Each number is 500 + 40 x the weight over its row's rms, rounded and kept within 0 to 999. Layers, rows and columns count from 0. Numbers have three digits each. The size before them is the row's rms in percent of the matrix's.

# v: layer 3 attention value, 192x192, rms 0.0879, rows 149-159, columns 0-191
# o: layer 3 attention output (transposed), 192x192, rms 0.65, rows 149-159, columns 0-191
# q: layer 3 attention query, 192x192, rms 0.0838, rows 160-165, columns 0-191
# k: layer 3 attention key, 192x192, rms 0.0879, rows 160-164, columns 0-191
v149 070:543462519527457468465498498474447439553505535555457453543513494518467464504484476482463468480550461412488482548572554513481520531568459464488496464478465463489552520532456483552463479472525505444564519588543550432557457544487560549513557445502549544461519461489506526559484407502479495603445499489519498478474453463458535528517520510501531599509506457463499417542520490516476532411534534527519534509438480542521549523561567527413508425502492612512497447449574491499530593539538504523520506462484511464476458483498454506491527480531472460496513461531584475470548495505522482484
o149 064:389472564501474534508490499419460488467505537449539528507530507504489564468496577500430503481469445502547605436520450513536465555471496493505559513565465438497477473505496522528459481566471478518492466447399474533478547526466460530448492551553479559544434444531433511474469556549496567483488533542512555481463560536590478463514491498524655442523546462507431444547520506488511503542483440524532442472524562536519464461492530484507522469529532452459534519530512441497487494432542483477488574517473505526539498497508510520521476547531533519479480479571505550468466525500505548536
v150 072:480383435456465550431558524512538494499551468522534516596562463515531555474473481481527489530528542452467461523526513542499466476521509490489442478486485586484562454512515549515517478535551435514554413515530438448418477480501442489501492517491464526525524466496513471479455493453451540501487436514470530462537595483436496527560531479484530486596422461467555515489498483557573493579522461403502453552495460557459482472529505483512521466524450515572499512446568495480467544536546464471528549545516516428489570531488480439482481530480454517460532478482488484457535524493513424530
o150 070:474489540578526558510470547525425462538503435465558479479488541487503515459538562481531504497500438521527489498534509544499475544573482477503542531504445557466474469501450486484523466570433587463453544480520541534490561500514533538493421521470521500555488479489528491531478517498421486492485505467454392563512468501529609529495522477508547524565519468541473387580520438532464541549476506527491482519481439469525423521513525516505536497483472482433518500503468511523531557436487558484388482484511426552516426419512524451530533522456572490557475511457464476454423497498497519495
v151 068:588520509497526446482489477528513576576564478474553516458540464517517476522540558442425568491534516386461483571450465484466470512466580556521525420502420493481497453464487471500463485533503503477502446440428496518537537497513515478444471580492513472518407474455566577506489455559459528555486444494467470493563516556529412441499544562468484464495532498458588521500473495510505587494490496526512497543534529497430540451485503508516556522500511535561485512506540464533435483518491522425573476467548513537538514464503466477431517515550485594503498469518499521491479514508493488542
o151 063:457539481556484531565477566524464530553540509527443436525436536451561526462493476486466502504501514563531536489516446490520503490582478508485472482469502501522448547511568451484519526516497461461556527553561558546491468502439412493533518541477489516454522575533522512582485491549570431520524540471497537514434506471451546520432498538533491527494405502543444537498524545451514453476499590540556500510491427526499458452439423534429531514510513559461490527408502521498489429479557475513444527472501516511433496569451530494571522490428566518450577516486485462514486509488487491440
v152 062:464497455478462404496511528549514512494534474554471509500499506432519483482502531512508520508523528520456519513539447515549510429564541510514619527530523547459515475444464462446487541541463501484462509508469533524487486451494472570507498539467447485537461431463486476453483513483446573558466499440491582442450447498489503480494511481511536499524556524456450544473582527495530543496449501528495540475504490585566498519492511538541536522573491490524494409477550533514476482492433454515571469530494536472495524434455430461575532487425501396443455515548511485581530514415488405436
o152 056:491525451545506547456544494521463522506487511520555460536484500514486538502496513474497551516588505539570536498469498456442513505504495481513538472525484531555466497520505519448547519455500484452520529513482485533486490472547595389474489484531522508582445472556492536551552489452489409537494538453481505507474591572621537558459587413514451520540454448522417471562468425511465449499496533437407457544490462500486486480472482551514498506476492502541504520481493462560461539488538452537479489496507499512585480499525500511517432543576547477527537600520508499421448444479484503485
v153 072:474520524458465530546494545543557550450459499467536533531505527476451545542479542520513531488550464465478495506454447483545520508453510608523506485543523470470461452433506545542424498542498450490488488521473554562448514454534530489408542509514420460462472586436450548517513442516474486598442518505533492488474535546447479535475442564426487449515513547455493475470498485504459410583493499556492498539547469530463593492497482504513465535480485572550511507453473478489505531482554438497406596511533488483487523499503538568533511543519531528458533548464514540508558468576534468465
o153 064:468560495495548529484520544548406498540559546541489487529462580508567524488493460506481481559494448511519474524534432512473478567505456500507564504450473455525508472493515465488465560520519551507517501485549473432553518482502524526576521535475490525478422469513519469502440543491567522514473527471509463554526506456586471413550527457540484501484384423502544509498457488497485589475522511512484541490522557461456465451516472516430479495604496464486554410472609487512504484536464534391429473512485469508522519464450461519537488478552442497511464512478513477480537572523479542571
v154 069:493470543501517521478444472423497529476498439545549542423423491509502481487462465497534478578592438499544487524516478497540479544497456489598525512506554449459536555510496471448541457491504501597509575563493557505451535488475516492450490489523467505508534453533512470562539477514549556464509527495531536427577471473472540575575508446498474518512551488524548501580524466534463402487484538506503477509543531472504491471434549533447522485452494618563489560511476501437466522434497428461453482495567577505504532462544489512489437508493486490554484455573500521495480445479533508527
o154 063:488567425530450522524479507469466517643486499543440546535474498468423475500470489507568505450419509505472545474509538514456531483518471477472505455497509478486479501486473518511492523445496486511516442454433441467512495483501464421460511545433557492437513531524479465478522474486507495544507553516478546559490553525465474424472448514617485505489513534466477506471541474440451496490526441607452512574499450534491533512452485532485511485483506484518489427445495418502468432604444590417584501528437533505454520498536489564511542504488470520493485478481499556533532573490525465514
v155 069:503465466496499495422521492419511531524443424466471524532562418496525500456476503500459522416435444548519519432514541498416533546511487462557529510424450471556454469413466498526453446497510514576500479508533517531531511511436545462543499499488499557479618478535541501490542497490500500507527474527539492509493469463524479438482480477496496502451552417522524438477465566498516481482469503474506429443510509555564514496532534579524499424440485498493503442535534523496512564446448505407539507473527517494508448546501511560424455493517437494505568552555538499542508482586430532509
o155 068:524467546513502478563445442521502441549431516514492449473524537548469486501513523513460458499452455478466488532533518471558510531484496557456487548542501428490574529485483476599502452478499437523507539464457465510532545544529474471443504499486573491469440574474471512459509485486479611550525496480482535510558370434385489482475511473461525529466465592549534499526487404439481494449506456499493502532404519436510446537472481522518476483494513456525399518558513459505550459469498459534558489496451519506548516446501542490478557577482456479510523499493448532532529497537552496511
v156 075:536499474491588474534502455428476483494479551541499440451470538500486529514557484475525457493479436490476569511485537409559545527501515516523465473458539487611515620550478512442493459478538500559482563529538527548534423532422434549502456447469453477530443499524453515511513611523515517521504494470522475417564435496537549544563507515460490502457485495474463451530532456469493480494467436555429494479460478499476497582484488486516556546433494526432481473511462495447474508478467500563442484530496425448482497472451480496510484446525471483544520499499553562480468508487518498593
o156 061:484531450474482549454405478538554537476503520488460550508530508471508494541426518460530522464514485562561452572485538495513514509509489570480476522479472438414442383531517568480516514516495508501428491462414529437481507454558520536525473493491493496471449563520524500525440447515535515493481518573480508469494556505458417431459422516464454509465476541490495549478580495528536383523524492466500514440535472540518500457455482479490483469526504526633545508532529511471506504481423512488588466456503518529489533546559542521504527498446507470436474455508544507460487452519515589493
v157 071:519534444503518578518552498509493477520507484558505458536569443551404429363501425520529514505456514471470512450504559478480508445440498555446540526543413513500505481468473491490504451506536482540477484530478467517513440516524495486438491499482526551512430510514495520531506529532490466555555566424472446440538520494476496522504441545500499479458472526500484421479524449464572579502480526498514484486478492507509535523475447424538474528468496516482567501449443498496539408566457531521408454476492505450473492530504609474447468535529463535537524505507514466529405500484506517397
o157 070:478517493509503522525534447497576499502554461446505494489490541456515464472483593453439436550516454481551537545440482457481501493601556487501427532520588460530461483499508512516515521469560486448532537499543466468447504487460436496546501511534523567526480561483535551489516470508464489446523433574481450503549497480561478507497496479444557550535531509560526477511509594590495460559431499450520518448477458487522496506601525551528475451460516514482468482493476526463511475454444441466624501437540478471490448546468507506530514437507516490462462576496526478587461531429527479511
v158 070:511522482529465533457433550442496475443515482433509487556500472487471445535553539500517478588469537527502533472534446438530362519502494504446449527472418494476546524477527494489550433464510465479521490570553567551452498500480525484496479533493497484471495564525495434545495514459543442534487519489523422545490517523542501480568464433545519538472549498453457461482473498484474497499442460429543463435477438494492563435536507507497549465496511492414445539504464415475492522571549565475534429528471425523512571513470560519489527546480512558481515435506474497528509399459523484498
o158 060:561564581511461529464498430454484444587509500492465528476549446501499437411521498521554496433538495492486501501523483536471575462562482572623521552530539514491468494519472507539463545520496567497448487495504414563465502495573527499522533581543532463499537530513508514463480473487526574518479543521519505533508462480436462516490559508500470485467483446468540541501452496505467534521526469513493476513466535456452568519482511474435468510506519500593528492495445523502519452508432495522432480551429552487461437477555557498555472415536493520469500526516442551413420537439463466478
v159 072:540440479530511477474525516524411455552486564538501542446503424510508543524467549559458470423519493463538577525485532473507443549552487492494519457516501470483450530487508533478529476573543493407477418553502528501488430467386487468578455476559538468492492528489457556461518464453546573539534447572542480507477469534453471506570489543528451487485477537477458554476493541498459469414472518445483561511518467496461482478603486506462455478496468444449494504490418468581545521424454523563478495523467533532500515495518519497494467535424476496508447455455557533514517487525466499492
o159 059:470498514481523474484494530478515483478517494422513464512468508459465468426539454462456498521476509474472466482560505543519540451420513574457465548535464451456507408529510526453513527451484579525495540506458515466540555473590494507459533528445515527513416481551488402482436525555456391481491519467455512540543576497559489496521453492458549459532448475466483509547571513515569532582527536560496540468456520461504497480506570476472506580502501476556525484507572537450449457563524490525537532469489523463539445557496495524467468409534560538509511533522503437487559550479568477513
q160 075:463529524514496541497424532497528500509528431577499447519487496508488522463468502548440498559458485474461531464543469501486465536490477525506462486546467550452494506540497438526424491533510564508481425457549409466546568553453490391463536500458531560451552441521490499418516463442501510511558488528445528483481457485523509507556466571439501507510495593546452451479465501510429535502569547509480528500538501532583426469417580501542500523482434520525525433516503535526505487486436490481524540509543522545491547408483516463467450532455511523567468500454514520481470561467556516561
k160 078:505548531483507501552477475502488504536480506514405500477448444505419482522486505539507504531500434431554508477449484472468461559466504452507494495488520539513506441552503471475464453469506388495509451499492554474444446516401568510487561486437486467583517493417522477548510553494499474454496523505560479518506493511517487470469522519463489572500584414523487512464518499535531476536452533525479496423457547521478494553524495540469400508596510455508460466505456481478536570468526514549539459465532525529502546546519549533582425512562412502494611478439486479484468488508458441456
q161 079:528417474481512444595536433498529537457481535536466561502453473499434414517417474558571495520511526537551491485486497502459436495489486526499431501465543510496530497493504501470509524454540503562523480424522462454490509550500516512566546505503465418519502587460511541463463467474557512433517520495446552446566490482532467448536403457567472502508430551481480513470476540472506500465509509447542485516550521573516539564482556443542513491530539511447491515524534479496475487519475531519540433550501559512450478479515465502455432510544587538555510482444439469517579411566528487512
k161 079:514462453486492449499443463493529490467520533607492502499464427464456484494400511565556531550471472532534480453520500512456497515502512506493446501458579511471581547429454518534490555493537567536505502438531422516513457500527560457521503509545470499475509524493525509453503494446556511465501515567433579392592457561513468416538448520477472462513491552492505456470543513456485501465497503494474482555545458522516574552447594453537428524487490602525546458514484487436540489529436530525516483533511527498496548549515507483479482476509513557509490577494462540483522476520469509589
q162 094:488553490443513532450538529493575563447435472502590482511534534496525537494511447493403497533555533443540504505530504457536475550472593505500595494550476512506474522469538477505460482519557465492500461560511488469502465564513490539471518418516489546504489471516463516500558533488480508437481507473507520544443474491465468563584578534533490453537561506543584435500482462481460480514468533491525529524452533512557382533522450475515472439475548528487414569490544555469535533462569450524504552519481419495472486485461516480522483548494486531431490531592537499559467505451474550465
k162 083:508503479482483441526574560501535444495512537529581516498505500518514510523449415536460509544530554489524523528502441457531509547484464517536553509557479541543508616443530371511474487495495483511514535528487550528476466563436519428527513471503422501554415449521490529442554496537520466497475548501512570534518507495544432516491524555527524436521520536497554438443479515477468510511547548446517470481456479532540449523489508481483428433520543530421489476524516527464575544484552504468542571528446451508526539504453575507524508540557475527498573521583502528550564454511481548470
q163 101:533505621469532513588497493514513462543523464498426492516428477509498499444452533452477506573464479505457534528521505536483484444540501556555474520477482494515477474578509469479487521469549420468517526518507490423562503404461542517528494474515547607503540473454472487522546487541503459525536440456465476508551492466546490533487427505496597514540456513465528552456499564562497530479475534471510493408478445439458570422501450539547488550501502510469505517455462532465450502520552442554488492480571511496506491603503494523550464506478453468549531519447549488554521503445423474502
k163 106:509546577490549517492531520503518430579525477489432492521406477537512488483482544469476497539442474530500506520559485527478475490515453522536531524467503511514516456562497435469451507524502415464543509538548525480565506399468545499518477478519500530458547499475537456520493499494531441524544438453437514451522450455501483561453391497462537541529457558487501573486614532544508514483479542478545506413463491448457554488511444551503502547501543549448499534450516469476453515499509507546457484458594516514488491591486457520543445466444463467483558563460514464548490505473390475500
q164 110:448525489564442518463470555474539465487487464488577466480552513494507539476525521529454410494491544551396483500480525522517493536473457492490508543561457497454487536498493508487514442523462578542448493443580427501570540491446452425513473555516510524416527507567495519426510505485476474564498459554515553514515489504452533551505447518508513495511494601491468474506558471496443537540558492516473482546553473451553469409504572484542539524457449526508535438453455560497483480546494511509534536510535480495472473386503513434434501533474520471570460468524505504480456558543502547578
k164 066:494490525504496516527528464465531484457511498549524471506450527506496466513459474564518527492466527518436505489580458469492529485512456465447478511544495516484497550543448450489435517499515572526508488398522439490467569535496450427479486558482471543463464451495485523404491438437478446495567493542510545470547525507507450510538392564448528418491524599543436448511525536487485512434557483520573531505517501458531474478437542504516503520474437578471515374495550487483525492476472481453536500567455507522476594507477527488495508546551529529552435511448469551524481558499538533561
q165 053:489489458521481449511508612490493425473537479486595517508530521501463541460520496510527489541488492523492545480465559420502514522473432491551571518526447560510486587485546420469537439513464489516471508480591501518518524555414574454554500480525527453488538480539533489417508478448485485560502477499472519562523491509587545541466494523512513473549479603461540494510466509483441499520572570513507461529527480488547476477540573473521507529480444518504560494483547505541493511523547496444482552499554454493463514512429481446452402620463488500575497504553509473501500466526554500532